Each number is 128 + 24 x the weight over the matrix's rms, rounded and kept within 0 to 255. Layers, rows and columns count from 0. Numbers have three digits each.

# q: layer 5 attention query, 256x256, rms 0.141, rows 100-127, columns 64-127
# k: layer 5 attention key, 256x256, rms 0.146, rows 100-127, columns 64-127
# v: layer 5 attention value, 256x256, rms 0.12, rows 0-71, columns 64-127
# o: layer 5 attention output (transposed), 256x256, rms 0.0929, rows 0-71, columns 64-127
q100:120109144131139132105121161147146148163113108130126118115117130147136117135119144176112124150137128130160115108066107132177147176117113138106120118160097112149103109129100161090107136130103127
k100:132105169121166136130146129107132107097122109147147147162130118138136117115142126113100141157130151134109115134094112100123104110049143147116093136118123095112108125126135108111161144131125130
q101:104135166127109132156159127117150124150125115099129145157140151149085144149125142156132121142130098064128129129096130136140138155125109152134097112087115159133143124124145088145098151120129164
k101:120137097145131136148126127130148102123175135113102093107116108167120145118101122153130127122112096171143109130144106173144126130166112136138136118118131132117151109128170101121109168134128149
q102:102113124156146145154108144130120120157183097142126132107142123137136173088142145105100167137107104126132144141133157130119134071120104107166123091145113122122116103128133124121132104138108134
k102:121153106170147137154080117148128110104127144153125118086102118130148164124144129143094163137147152139147117101189143120161138079135120140127162098130104164111145121118132124123122103132111108
q103:160117130128117129105129112133127179118156150120130157129134131120155128148112149120122166088105109145155191087133138142147131161110125100124100124128144134105117135118149105137157114155143168
k103:129134131124118153133141147124130147123131133138155117125127122163123112124130143110127122068110129132125109118125126114125122120101170126102118090100123132126086114144131136093122107140147150
q104:144144157137095145130127072101101132160169114142093101098133144142098148102152210095137098108155122185096123127126143112154133112140117158143128148138159129125131152133152106176089156147122071
k104:146128125136131129135129105113171133137092075117104097133117149130078168128133154120135097111162112150099122095096173135135164132152157123118126166129128157131123131138120166122142154136130124
q105:151112129132128133144140139121164183172090147122159119147139100156106123117115163102122106136113097139169118079159101136132147086121138154100142111130076137131125108109108151137147092147146126
k105:137125118140101124133188135141154133148132135143142133152139133122135134141145147106123113150152130129180118154148136152129133106106128146106120152125109096114144137146112136110123136109119127
q106:149133128152134154117102099111130175165133153132141161121142103091173151095087152103130108139150164103124081126168139137148119123147148096102137155131098113135167110134120163146111109130167110
k106:157107108127148156153131141104120158126139102129091127189148100112146130138138122077136116158141137108114107118143125145162115101160142109119171132129084117134187143131124153144145119151147120
q107:121119173103099161131135145147128136076107136099101116153133163106174125137166142130103135162132125132144153179152134113120145118127114153136147171140118128114157131093153127110131128102155144
k107:133077095130084142160132133128125072096127131124117105161119140135129131078125093111089144134124115126128126124116162117151131119144105129138139109127127104113141126098162108116103100115129139
q108:140154130172158109134110140137101105113110134084131130100140136115130115108141106157149129145128078154109130085158115157101157148150147134141109136140084170128143075133117081139123116136140130
k108:105142118170148120103118116155128146136139112172100117116160100093154165122098099087100122114140090132174132160130122169140104148154133120123161127160152131126110154160111112117119123123135117
q109:096139126113103150108135117141110092167092131121183135125141137147086134180118150116157141172162135142108129142112139130107159164155145148105154156149152128135071106155133092139158107118116124
k109:072145155125132154079164114151153147102073106143176130118130123136128098152126162133153128140135141140175111155123131127121127139113114151134116113137130146108135106149124116174129102157106103
q110:118154121113152108099129119147161132117130164175108158110100159152106118098138170167110108136155114140109103111118113138142125101141103135094109117114119132088130097095161108145117125124130130
k110:112132139105148122138149133141151115160105162125094149128143132127096106170120146139117119126152104150114164108107172150163123142122136144109098127165116132117129102126116118110132084103115146
q111:159086114111138207091115122120138140135116161168120100127120151168094112089163155112131142141149119108123161167146131134110140109124126136135133131163156090140121103149114122088125087136131136
k111:148111157089130144123170151116131107143139162174111123131109121130113085128125169150137152149141101124116122104146130133144119113140157138124115150110160139117114130161122101113145111125142176
q112:139090122187116156148131147153133137085132106106163110117119128145153144106163110112138136083091109142152114155106121155117120146125147085173117110137095123119106118141118134145142131116116149
k112:125183124139115126092110126122114173113127136106167120146155142127132111094151128143108089105105119116143140103106151131099136130159119101161154132124148163148095101144105150124134162130129131
q113:178147140159091131102129137116112097112139153175141178144095134152104114104135097145094141145144133135115142157151164106101133156169102096119106075106117100091189161092142143130125135111148113
k113:162138097136130148096131181093112083132104103152151174174128149169126122109111136143130106138152138170151103167132124139092116163116087101154136078139105135110115127112133124129144120129157128
q114:141135132141158143105133092196115162147130161161146093114162140135109134113172111146141176126115085098136150128116125136121124123130184162145113136129107102145100140149128156118122132107159116
k114:126079125147148144114134146126154186158108130142124122111157142123084074081146119184140107101121102110109117120129128115106133096127143123119128097114133138112127137137078099137112122123133121
q115:138131085166100124166117110129118135144149114120122133132108158111153106145109111154109095144108091126117166100147125129114111151124113154140161127102123095117127111162132161107129126113138109
k115:144137156138124121139135156131117148165150069108102118160106126143149110130171116112131124130128108117162156140141111129117103127138115150150172099111149103112134093131172143131173130112127082
q116:128123138114151131142113118142169153121117127120161111139158112116115101143116116128142120150127137123128114162110140122156140122131143087117098145137166128112109123124127124160124124106124153
k116:150108107131130099136104137154157145139132133123154094121100119138099144141124131117104151109128147131168138103108138099116123108151127109097098178119146110100099126122140128157135167137147159
q117:147128128135156145116113118133132108167131120145147161151129173150101157127079133130117135121122130127150121108095154146137111093102150095134124130098068125129125126119135131115159150165127131
k117:166160119096135138100147092141146136134111096127154153142111123126072110118113134156088108115102125125125124066071119132109119134124167104099132160130101113134131133136158156124124122147136105
q118:160106128128184152089092110176136118105120155112161108123117132127124122156127103126126074148179116181109119154160137153124099140116132100103185110125124133123129149098125112131163115186134121
k118:125123142093125134131137141122151131154115110114122144123131141131154109171102121136122123136145114145141129136141115133089122138126137112100153103112149131131128133093135129140156115137126110
q119:108137102142121134143153168127108094117144127133071127144144117117153125111129104131162138170135113164142152100133104133096111142147112147115129126124165161140105152129128118083153122130111115
k119:113149173149145102111088118156121107137139136158094125082158133146144159160085108125097139109129122157168137144116139140114126137117125151116106137136139120132116144130099082082177101100134107
q120:130119095153121095146119144142151125126156152130157098101160139145114105179128126110116104132137118129117072069110109126122137142161129124114123134105114125107109151159170124143146185160138136
k120:144132100143112108105115101131139161147132139118133122118129087096146110132111128149089151140180124121093128127099150115105111118147148138118134092097089127133097129097158173165141145136123125
q121:124125133134136090067096141100101138091132113137125137160149151130113172131145170102133106128141171117100136155141139126100130118141082107114088091149137093154113149113111170121141108130118120
k121:125155154127124140119083128077103125138133151131143111135144144119107183163109155085134116148112148147101131138137122125132125131114083131093106108171111162109155144106080139128124084158158155
q122:170094150117110112094154099088131163127160086152151107129143118107122113118114132170096110122148115195117127112120118109169114115118134145163111146165120106129134122129114150113115161077123158
k122:163148147108139122149088130122087162157102139089140146133132133103096135111138104110131118079127129159147117121126114140120130120112154137164101094164180133149100119130106176142134160116138124
q123:141102139140103154146122141085117116117110167130119146141115139149140134137139165103111128153170163100094126137165144113085131112129112154139127153125142091128149112107105144123088083133135085
k123:140123128123147109126115140098144118141156116123125164130107084175138124078129160114126121177126107152093113142139115120159118099114095131112106157119077136133178148121122106151106166107159092
q124:115109121145145113175172144102129119162135165092128109142122168125091100150123148117163120168145121186117129127128110129118109137101153102111120145094075088166120156136115149120158118117126116
k124:135124150144133111179167144089133115139142125105107128118124134144131149178110141140145092126166142184114100098090141122134115139107105103132114120125082108096121165140120100143130165129119143
q125:080079116131127097151121128147146075120127150121137117100143116106115123181124105127196097096121139052116175167145086135130109121142105134087138128118112138091114119132140095143080135158164153
k125:122089109128179137104122158118164111119089132132083111090128109098114087178071130091162112068108165123098152117135137161100114132116099159112139125123128125127133129137101143112093097127174149
q126:111138108096152131144138116177122123132124124132142136124126153142123130110143108107108175112146052141096132088128141146185129128135140117121125085136166151119153163120116114139103126146109101
k126:076149114147114155142132136161111139146130137131128113098171164150103096133156120145119130101136091141113150127124113138144141128128163145089135134124143123137135115096122089169149123085149168
q127:154115143128136127150146136107133135148114109146122153107112155145155130104144125148130112119099121141114125171116142142176176104115131137145095146156095111146128124159116114121125118186176114
k127:152135077162138126111135111128114125171141110102103149166158135081087124087136116098142129179122141138143118127167115122129129079133134153145099125124118136128140099166090125108140110152144091
v0:137149144137119159126122105131128093120135117171154166109134155094124107079139156144109121156112109108098147115168175151109102096117133106136160101090092120130147127131157129141148099129106130
o0:132120126133159114117111141128128153146109135104135129124145115117122160126140113105163076109142127149128153120101107134122114129121113114082121136157135123166099145106120155137140147142123108
v1:122174117134109125110142128107126143140125138119186119113104132113096112143078133107140164123140133138102121101076147128139151077125104124116173129130131104124121143149164116167144133137120104
o1:144127128137117139115122112141156108096129160107077111130126090107141140098138136101101103132128120139126139138144102113146120114133118106144153125148114142111142119138091154051144130124141159
v2:128174119156114090141130101122131146112151130189134115122118122118134131146150109119130154138128153140118096161132147146101115098115118171126116152147183095112133128114121128137110122113131066
o2:140114103105109100123072158127117139116115153101112123116113143154141115128133157172183138102105107089183128120148139126139109113168163114106138132045144120129088145145162119103128158140125167
v3:163108113128138112135099133140133128105090148110166121112109133159128143131159090129123114145143099121137128138157131129175138170163137136095122098143149113108152122145117128148157079121142126
o3:129124173161088141118129120162092163146158114125096165121138156116081104117160124144142151145131140163126115135124129102123110081125138138133108147113160122123133133088123147107134152163135141
v4:147134149133104139120120136138107167090161135168189122161148137138102121145112139166138100124085131130096120106139130147144109153125146163124152125108152144148130099142143133138167126060151127
o4:106105119088122128124137123150112149157117114100093117124113127115136130127138104128107160152148134100141120076109130114124153139124124105108113117118143120150131105120145147107129135108115116
v5:089110134126155142196122137132117135169140145127131127154170124161146129145117140100153141148116108131149113114173118143132139115114124192137121136118129137127086149156100126104122117129112117
o5:109148142122104109147115110127123136127164079113108110132118103113125115116103133150107106157147116135114147109081118110130159144129137096133131103120129137123161148118165154144134165141140142
v6:158122132124128087105129150122138129113116136151111083159143130133120134112132136148119131157152083103147111079084111104106085121100111157130137108149175116132121144146140122128154130143120104
o6:084126156123143152090122126142138143110108119124113153139114111122111114118087125141165138099132106141109169126112109135135125110106183102133140128136120132134170149124128126140134094116144133
v7:135085098150119143139132106136161122132140133106141107146088105150162142134152110118140100108102118168122098088117148126134106141146122149114115152113158126130119110114067109125120151147110104
o7:100114144134133111148165129107098140120126138129118144121145142176106117139108129169106137128127131107133131144138119089112141118109153154129124108092113126136134088122158108103141117141116154
v8:157087131134148125115106131122150125081148137129121142146111151139146111120152148144165092103090158167151124131168134128111137142101115131113144106132138108114127113152074143155131077139095149
o8:085151124097098095176137120128114133144117089136102145147156127118108138113139143103099146164113106073111094106140114130126109132125109107143138119130098176138106080084148115136118177133144092
v9:086111105100129134110147111143107088130137092103134126115126122109120133148124149151138135108117080145124159135144110118183109200114169125143156095103155103106141126125159114115142102124147117
o9:148127138142139153148127185095128123114120143154134125144124115126110136152127148108141149116099156115148127079133122120138142123114128126128111129135125121164121132180103133110134126100135167
v10:135139086145154122130095133148120134142090127120152084122098090074155142142130121148111134130153151124138109105111122115112132117134122113142148118158109124137115162129136124098104121139155165
o10:107126150116150127125166103150176114138122160115137135099121137140132117133120135069156127095118139121125091165120100137146139118094120171080148116132112134140136120109160103164129115148100120
v11:126104152152112139147123109136152143120093108107103135133109132144162115126136111128161103112086123163120140147120122169141120142163097109133098125142118118147139136105129125109115142166081102
o11:169141156163123074150099142096128137098158124151115175112121138136129158125133198137133126121159134144127130158151130157158148156129156139119164132135084105114137118120130149140145185195150131
v12:149103119110168112102109131102107126152160170155116141145094170130165122133117117116138160111139131119162117114134138125113144147110165137154107112135150080112126133151149130114133122104139077
o12:122136168150127155127117164147150136121109120106130124133144125104100107133126137128100116142118076142133136134138129135159109104182098136185139154107154134099136128106136111123119112134157137
v13:158137119124114132097136139106144134131154150145141132095100169127116127120145153147118128130139092125089153137142126150125141158155080144125121132094102147109141142110113164157134124131120113
o13:125104108111121117141131126163118141179146127115158125059142141126126106155148113135141121151127139124141099132117107134140145123112088155159114108146147111118125159175097123117120156171123128
v14:117114135117127189089123159093125170146144113163094104098132113124123140144155105129146078098106172147103159089122110156133123130135129114155087120145112118093124123139117121118124085119161105
o14:128133115191141128136160142120147107137163084116163140150138086120154086171099156146143126147177078123098133090123130110157142156090183129121152142126139160126144101159130124137168136117160125
v15:121129079131089133100113106147161151140117129128139157137095188118104117105100126135136131156123148132130104138153141135131144130129142151142123144160138141109116163128125119132108093119111127
o15:122156109140135129157162142120062101110112119140139127083102107137154143127163146112164121105152169116176148161122127107140103108088103084143152154115136123135120129128115159134122150123165148
v16:153159181131065151188115157109147096178121140136081136100103153176116155128144126091088094139136092091110137118150131095072146128129105117128136124143077171154145109120119114111174108145119102
o16:166128117168118097133151135120129106124127092097118152165141147131130145137141120142117112157113137141094130157140108136150117151110138144136097156127130126140141123174113125097104148124142129
v17:131107085133129139143161130156147083130098115148150174092115122118161131127174104146131149143142126169123111169104157095127121148121110162116095110130178136114130121126138120122120149149166152
o17:149120150099127107144095127111123190138102078136121107144107131146110119119127157141103156113088171130122130149157131087150089100163136097098135148121116135109092195111145080136114109147110147
v18:099108099130089142117161144080146111134157110146138107121136157125096095158151099183138157129113162116132143090153144166125153141122140111165144130126116070179126134095140151079125151127120149
o18:127146109107127119145136152139173137134109157143132127108132126117119092113118102139117148146118155158163134151109122083159113118103169123088138135171103138141150080128113154117101101127098149
v19:124125103131145059131138110107093150127126078114176153091131128142146124097164098117142122122141168135130106077106122159106128104127143155131157154121121155108136116118111113144167102131096152
o19:109123170164113169118121164137115115160102151143138144137101101090128141132118145121146129112151099107149144122127150126133124134130132116170110107106162123172121118124122123123102122123130138
v20:135133112098083077138130126165135125131143145135114105144103149084096152149119151110168129136161126135149125156180117119081135103139096119121088132153123101124114110139136119154161110130124133
o20:110128111089135133140081120122146131124104155127122107115172120138086128120154128107148137119155105173133137125108158172132132116161119150166117112105133143126124146100108124142097143115164155
v21:148161109121107097149145140107094154092108141129106167131133149140124113141078134143160166144177107149116116109139095110107087128084127110133113094128124181083167145130136165112103135090143118
o21:106113174084143165120116094142116111111108135150128122124106130118159154098069148151132163163141141096150153117111152156109112113163118189074183138129139077123135141084135141154142118114120153
v22:126177084159150111109096098175124133133110160122131091111174122119082109151138106149138181102126138125110167116158144136129123154126123142104127110094175181146136096160134130145192120129176153
o22:125101137124121155118148174124158146135132144149115138132101139127132129120151119098117098099136159149150108143101133127141142095141127163167134170119128140158124115155121139097135146111151103
v23:133109103135105127135121094117125167120094150124115101120175152140148102142114159084126118094149140130099149143130119117101092109113105146132129138115104131148160143148150062100136163118117141
o23:145116146146182114111094156177130106145135101137106088145092151118069165096093103159149129146139108135140101198166121165144151154138103123091082115120134132111144078073119152116160103156149123
v24:152107184100147088129137127125111136170143142138165127115131134121139140148123146103122151132115192097116136147122151123097139163191099140108113126182156138122114097143086138166124163152133112
o24:115147140146110142085143078114152135127085177150119114148134134112056147084156110158122128167161120139124146130097109162108117104136161118139107172123108139144103132151152154136070121128124132
v25:192156141107149128104105118078170148128135160150160114150162099134054122161108153149161152088102146128126099188142156114163121136160145108139118103137159112131079150101138139116155116135128134
o25:116172120154102126149146114144134119110171143138099157122100148100162111100123127131107101198127130131128111098098111134142138109120140135198134167123151147089080167117152151149134132127136127
v26:133133144160135118130126142120135099092169120107122127138150131163143117146094166086109114151114099077142081125169122144095132153104139119115130133157108130151117087144136137113137125107125133
o26:129076123115139148146132114129108159123100155141124158132168126129130133115126107098125138153112144178131131114097123128164113105146136159142115134147143200149168127145112166138149136161152136
v27:146131135112114135113156134138134128151136135165111127097124107127127122109169155121077124108108130122101136083136134098129114156181121137112160143132108129131178148140098093140129112126119141
o27:105111107172124123127125124144123104113140154097162117155120122175116148137103112134123120127106162113167085132136113085130116112085121137123093165161144137107135096128140122162143109090123161
v28:151106138127092124092146155101133188089127116118109153129131125148081149137133164134174137124130148093150135160134078136098135158085112124147176075130136143095117122116101140116125145115156149
o28:091128082113139109130136076149080120082136121129124129092124124153169152166113147160100122102150153121089135104122125145127116155122161127167171170119135139136118126122114113119121117099136077
v29:090148112115132110100117123117118116122174063175135135180105139151094140162081129132148112108194070089150118129145127148141139118144151129137126167126115132101103151144097148125112132134131111
o29:142121186131157118124144152109148149144117072132131089154121119067094117136126112102095173129105130123147123118117125158150149135114119135151112133145124134155093123113087121128097144157133167
v30:111154104113136158131153149132101080154119149087165109152172119148156154109136120113154104179131117131158128106072109102169136112123112149127112117135157108130099135132131117117139144143141188
o30:098127125126116130136151131125143148093166119147103136144104099130084113137155108110104156120117123152107108150147126117105136093154140114137140116111140124110133120130137132118125150131119129
v31:099140122141150096136120105127127148109175112107109111156174096184130138085120128183150168145114146137104129130118147107158123133120149092098127125123115122097106147145121143117157122140162109
o31:116096140115155135135121149094137154154078110170148142114122136097119164157148095131109091105084108135145092141120149121129131061120118173188113132145136120117120158148128119127111167144114129
v32:141080138137161129116133146121153133120116095093102117175094176162101111121137103162168111128123149181148111187168114119155137130147133116127121123133101140165125138135125105119137137168120156
o32:084138124164117108150130142123126111167131178128092138100133107162130170096165141132130137105116085105124120131117159195177126114114079154095141145116123101108139128104096113139122124134140091
v33:109150144162165165125108117134130121122121155120133151101111150151145091112092138142138102114154112131115075130126115114092084088156159096135117128158158134117114152108092109109187097089121122
o33:150147106124086117129136147168135116123124098122137177185084150098071099127142124157136116116113166143102093143121162151140161100164084083151135120097095130120091104175154076153158126143156151
v34:144139132082120125092130167136161065068164155124155097140093122121137119179123132091138155131111131141122056113155138136107105118138134127145110143155134104163155095150118154138138067145144121
o34:125155107130118159116133089166126178139140109153118141146148112076126116145126124126121114175132149091185189114132126086112124121125156120162141147120140126080132134099102121157154175140122131
v35:109119164122134138180123141132121126087118175095111105135109083122122150111086124177112136116174107165154157124109154116150137084109108081171158095135131107107120121120080115120165138101107111
o35:143164115100150168104141117155163090126124121105078198140152157158130127107130122110143124102081153135126115193138083133132117083165098166146130108111158171097092137106151160109124098168149153
v36:137135151129112164115123147183121148149057070132134138151112139143142084153115105146111120114137110141197123124126171108140121135101125112129146093167128161149136134118076126114134125141121123
o36:156144060100127143130093121115152136142158130139153116115173099138109173080112149132196126138106129109059123102106087110156066142118112134119140135099141123139139145101135113131091106140162105
v37:115133118124115147122120126134114116181083138125130113100055135167124109124141148109115127155098146140099113163181142117136128117140151084111130089107150116133041107116077153133132128131118116
o37:146140141148100148136166157115116114105149120166106136160115144091105115140136126099121107112088132133162146075093152127142116113139120125162163138185112146146147127128115146113097112150146119
v38:107144099111137135130120132108140131121146150097146155130120106118105127088178079161129165136153134138105071188115122115162145119113134133105134131130142172109088107140162141136150128142143149
o38:126135142133132117142156131144111096156150117110103118095088151149146146141104159098098128160119149112105131088175139114157130089140128089169126064134128149110143157144122155106148153128136121
v39:135129122161116144117106149103131125114144100155170096151118131140124082142186099156142086072106163105155141112116158108126141156096120111144110110116116149146170112105076140124144145092120094
o39:112092109150147128172113110156187098142143184140099115131120111134151131178119124130168137164135123123151125122150107147090162105130148116136147133157155125137142150152159135120147119152147126
v40:149138140118155123119125198159121114141144116139124110129150127122176165120113151110142147113109168123158136151112093156115137125120100119104148129114148083105140095136110138084147118163135140
o40:074162143130094131165140131147159135104170142120136109112149111150102116106124105165137141132122086100119145087126165142102127124148131136149113145108097133178163114145127109149136136117133129
v41:123141142132110116089118153149139097125153127147128196174151104164146081138137129129143107123104133104117083102111101139137095130162137146120121110141104139139132104152112120087106119106153141
o41:103142109116105107160123127120114127123178129108138132128074131131119119154122135114133148108143127162134122130147145096138111179110120118120131171153160150115119096120133078152164147137108072
v42:184129168160107135147129101145102180122124123113123119098136109126076140120093100126133128130126126131118126177097110132168145108113111112133138117099140158158171154117145114138095132081125100
o42:126153100088172140118141162083103114109155135125163125117189159138175116117105135138127156125144063164119114079135104140124114133105080149120145120160098101105108103096166136119105133155131124
v43:133149143135151164106128113177115102132132161140154103187105132083157125167140168151124111137143114184137107132137166125127152122153127126121086118137095128094148134091145166104077125114126095
o43:144174099148115167147121098128110123126101102144102147139123143141168096154155118140113091133093162123137145116107101153156125146127119106155149120113159129141124124097162130130112146115141147
v44:159121152125148161112123124116130090131112114184117169144108167111097128143105126127117114118133103174133111160130163148129136101139093144140185120121144088077121148121102140130119124173135121
o44:133151149152119114128136142108153122119095149110090158132139131111134172130093137131161126097122175086140153127131091152126139132163160134143095133102123146124118111115123073111127108109099113
v45:096168124161134122140113142119115150117112182157145133117142124130104131113097125129124134142131144145119118124145141144108130151091107124154130134101145154104109141096143119133140120133138163
o45:107137150119117143081084142131139171097129102122128116151119121126148117138143100144136142101134126113150151138145079104119138119170126136127121084115166125183110112151142124150162143087120107
v46:065147148127166158148115099136168118160109125134122142133113141098131133121100100119111130122131116157110109099129103081094122153132156109139157146168127082161139116137118129136132153126142157
o46:144110128137111098114101071116138134123104150110153157176092094136159181130105139125134139098146163133123135147147119140155146153132101109138113117122131168134129121132077122124151098112137144
v47:157140138137120129138106118130101125103139063094125132151148148097116102092124119157125137162125106172132136129151133131109133130117110136104184138100090094133121152104129142126144112168158127
o47:123124129111151113101130119080132135185171145147141101111159130130110141148121146137126146096138137091127113107119145097129159058139118124116106125151154108149113133129112140102120147152134168
v48:115179101123102136120110107136110117115132113130108080114165113190110109133126144137141094108134127120134099144161088121111126133147136142109137131156126166128141149102117080136127129161127119
o48:179106114111150129149089107127086136138144139104136169087098122122074114138157122136147129118140150136113135138136143131142099117098147100115120176098080117077095094157153151126121134095136103
v49:137116122156134104129132102160128118134135140123117136097119153128181135091124110166118133141112124149109125120114107101118113137126079131158130146118137144104162144148151094157118108121157140
o49:096124130117146177136156144108128101154138119133145173152140120081123107159119159117151125101114138136104160129141116153144108116092136103097107141171145109122093133117128118099150106104127131
v50:131119163105076150141145130149094104124122118126159145113120125170157160152159142153143127101156120160119116119114107149100134076125167118129100132121107099174140185168115132149126119105146107
o50:153101104144135114173097125134120105136108128116070131131107113081143101129157107136104097134070125126162136137085135118121126158090185126107103130145095094128126100143165134103120125134130115
v51:122131105123125113087115119122127141160126111090101141096145107184110167101189189154134126141120111134118139101154127138102126099112138127116100149140164159149126160121108126111123124139098121
o51:123134157087137097122136144129106155106137114159140136107145162146135148121118067122150135118105122091127170141105098127140136157127164128105153120133101108142142103098131144146128109120130137
v52:154094129121123123123085095146149116194108140105140165149084163132113083123151081133149096146135145144143097128151126103148101123079107112123109133134137104181137112124135142130139131137138139
o52:134111126124117110146166094121119127122151141143141093103144140131121178095148152125132133139158101118101085150131143148099147095095137098158123144099135114081130137080131164142146135124130135
v53:146132147169155105128147131187145129137103121184128127146130102117105143128099144108130139139209144123139149174131111124142161133062107125155144140107183127143126149108126144125167138105132152
o53:110161101081116158095143139109099116137124159109128104119130155142143095134112122113172139133085130100176106103112083136145131144135106141096168140143128148156111149170101144133098117142129124
v54:110077159166110139125120119140133116147129127122128162099119103136114127089113142126128135144116131124134100135125141140152072148106122101115104112117102131159163129131119137134148126124137089
o54:156120104097137111105150095107141119133145116167119078156114145114124116104130160138128118139111125107112135137137157170129169125162122155157147123113098106110175117118143140125112157111098131
v55:117124128107145182127137118128121115102139128117140085111140126102132123126142136138161098109104139079135131123086163174185168121076138110118147154145101115133147186127132107124112117158172104
o55:140075194128147138129104145093113141126130161113133090141112109100143151180164137129127102142125141104162141147107098121139152150142129109119089148122117124142133119115128152104136167105130144
v56:110146138156115153152167161146104117136088102133118130104121116155112178116115158115135113155122107130120138112125141123090134170164139128138121110174126146111100158119112152086148109122119110
o56:188135158101163086116116118158110148087112129135121160170149122150120067134159100130109132095135127089102131090141106139169147118115149131118148082103144131107149110103150099173126136159131153
v57:111105180119146099130120144130133122174147112115136169080132143084084152100137102119118146105127102106137113130145141149138116122133155123098160105140161116134142122117100101104136083088153138
o57:138122108143117116135111152115121163127126160102166079157140133171125131106106142119142125099087140099134156129116093121104107165160096141139143137095126150176122181116153132117096135066111143
v58:107158106118102096094152148155083088114104123140132141120131094102142132117147104166122112132152154131161125131159109139126142127109187110120119139100121124147119141137163167129113128118142102
o58:155123129109108099146145154113148135124162104130139104093112099107118108139097155109114162119137142133142108158120136055141148120150136120097131137086129135098103140090119116112116143102116126
v59:155174120145123115134109101116111149128112162128124143165177125078118145119177124108140136134141117154128115141133133127126146114165123119142080134149132120148127149142148124161089138113120067
o59:120127111132078120125093137101156114154126117102147137135137155101142126153130136137108112153153127144140132119106129087094123150157169148130115158138111131156116168128122154105116100137117153
v60:133143117158141165150144156133129101145131117117091093117145120102109149135144137119153173107113114155081104182137164125074094152128095114144135090140109142109175180097147135128149114108133116
o60:099103160132118116094148162147164126109118168145115118146138116116126138169143160141168078151092107129105150094127137131108179055139135123143132127102139121113097114121084094091126140124115148
v61:143161137091130109140100152134132171150095119116152114111141102136145136130148129151109122155119140136134106139155136139137163158106179152122092123132122111132117124139116126133123129132130124
o61:158128138142136109112152143133157127138153151126117120152136129134117128160141131142115108134155093130117122113112111102118074121136127149110142136136119120145142152152122138129129132123140116
v62:114144115092108130115146109112143127091139130145134131120143116098140133150109106106088100152101134127159108113102120130120125119143102130116125117107156130149155119093112138159146146159113110
o62:118120099124135163178126099154146131146118137117159144088096099119130105127187136177117160105145141108126146131138118143136154112131118139140129123132120132101177166130124145123104133136139147
v63:154104099104133163138152120153173131106156175094120119145102099101119136117110099119088102095124128128159107164115136112138115132104140101146131104196128101127132167133121136116131094121101160
o63:139105139132086127118111125141111106152130170128144152145131123108197141157141148130192114156124142125172074144170110141117114155112121128131112129098135149144127097150153124175152149086139159
v64:122132142118163136095158099134107132165122170118141110131167086140162139137134142144134126121109140124139141129113137119116162128149144134103125150144117135115112112106170129128109121126141115
o64:103114117126131156123131121106134133108151105144129159135084172126133141131146111123114125132104131100154126125125113104167100097112165143122154097127138149117082159110131135148103138122118114
v65:143110140109152143150143158153170119101137117121123133117083121136117093100143133156166116134145128086148128098178115142137081112127151115133148173091138142155101144104130110111154146158135122
o65:135119149170114119080103154140093113143142091107120123162173114116157134132122114148098115083153140133121136169100148087141133131110128101077134111114117112109107140145140083148146098124142097
v66:166148088121153113145117146129115066145090168127150123148123142073120153136121135125121126143138104127163120127121136121103131106136134169118122145148154150130116113095125137122153152134117149
o66:139084104142130141111174150140156110141128105151084111111106135160084151126116108103145137133160145088138121162132130110134134092123154095124154144104106105108153118098139134133152103142108111
v67:134063122133124145120155109089123140116161110114120080135133121152113139136153155167133124121122151117098142120118104124124153106123130124149128097148127126134151141129106144123137087147127123
o67:142150133123143145120110107153120136187105115171112116130143151125123112109134116129132130196128098153151099159173147140128118179112116121126113163150125140117097153172076151092141145104158122
v68:118098130107144158123169125150091116155139096128103143109149126106113187117156173100117138137103108114159169157147127138088153137094123195142116121134113113162105152120118095142138154106108122
o68:112108117130128102135115120081138127125141137131167140164125145144146106114142131150124126160085154138086113113104161087110183081162110049149136156127129068150149095119139149145079115153134140
v69:137149135127121111112100082121103167129140145165106116140141114134144107134131128130142153147166149131135162156095113154126117162134153144148189135089102152106107117174089147149105124115158118
o69:131150149150149107134121158142101153089125138168114158124135090137060134137079137113129115142132118163121119107087168127134153127129109093120123110122089109174140174084156118121127132153105155
v70:136126132095131156070136179145114146164127101096148134114093175156123114098135113109152136144147126124092161093144136122157158126065137113152122062156136120135128118142113113141144154102102105
o70:114147118166173130175146107125127163114146124153125142134143129135133141130143163092150101133104124133108151138135141131113149100178120137110127131139145118100131146094110186108103091170148142
v71:114160145154133108151121118134133124137097161149156129152161131194126153119096112084122147121147170081148110140115109125114139140136121124108143114114135111102134153097154139129122153121128117
o71:138070113071105153134128119125125122069105123119097091117074138073165107121095135141139096092121129133099116114139133153162166128118117159157099173143127117159149126136121143135169139138089167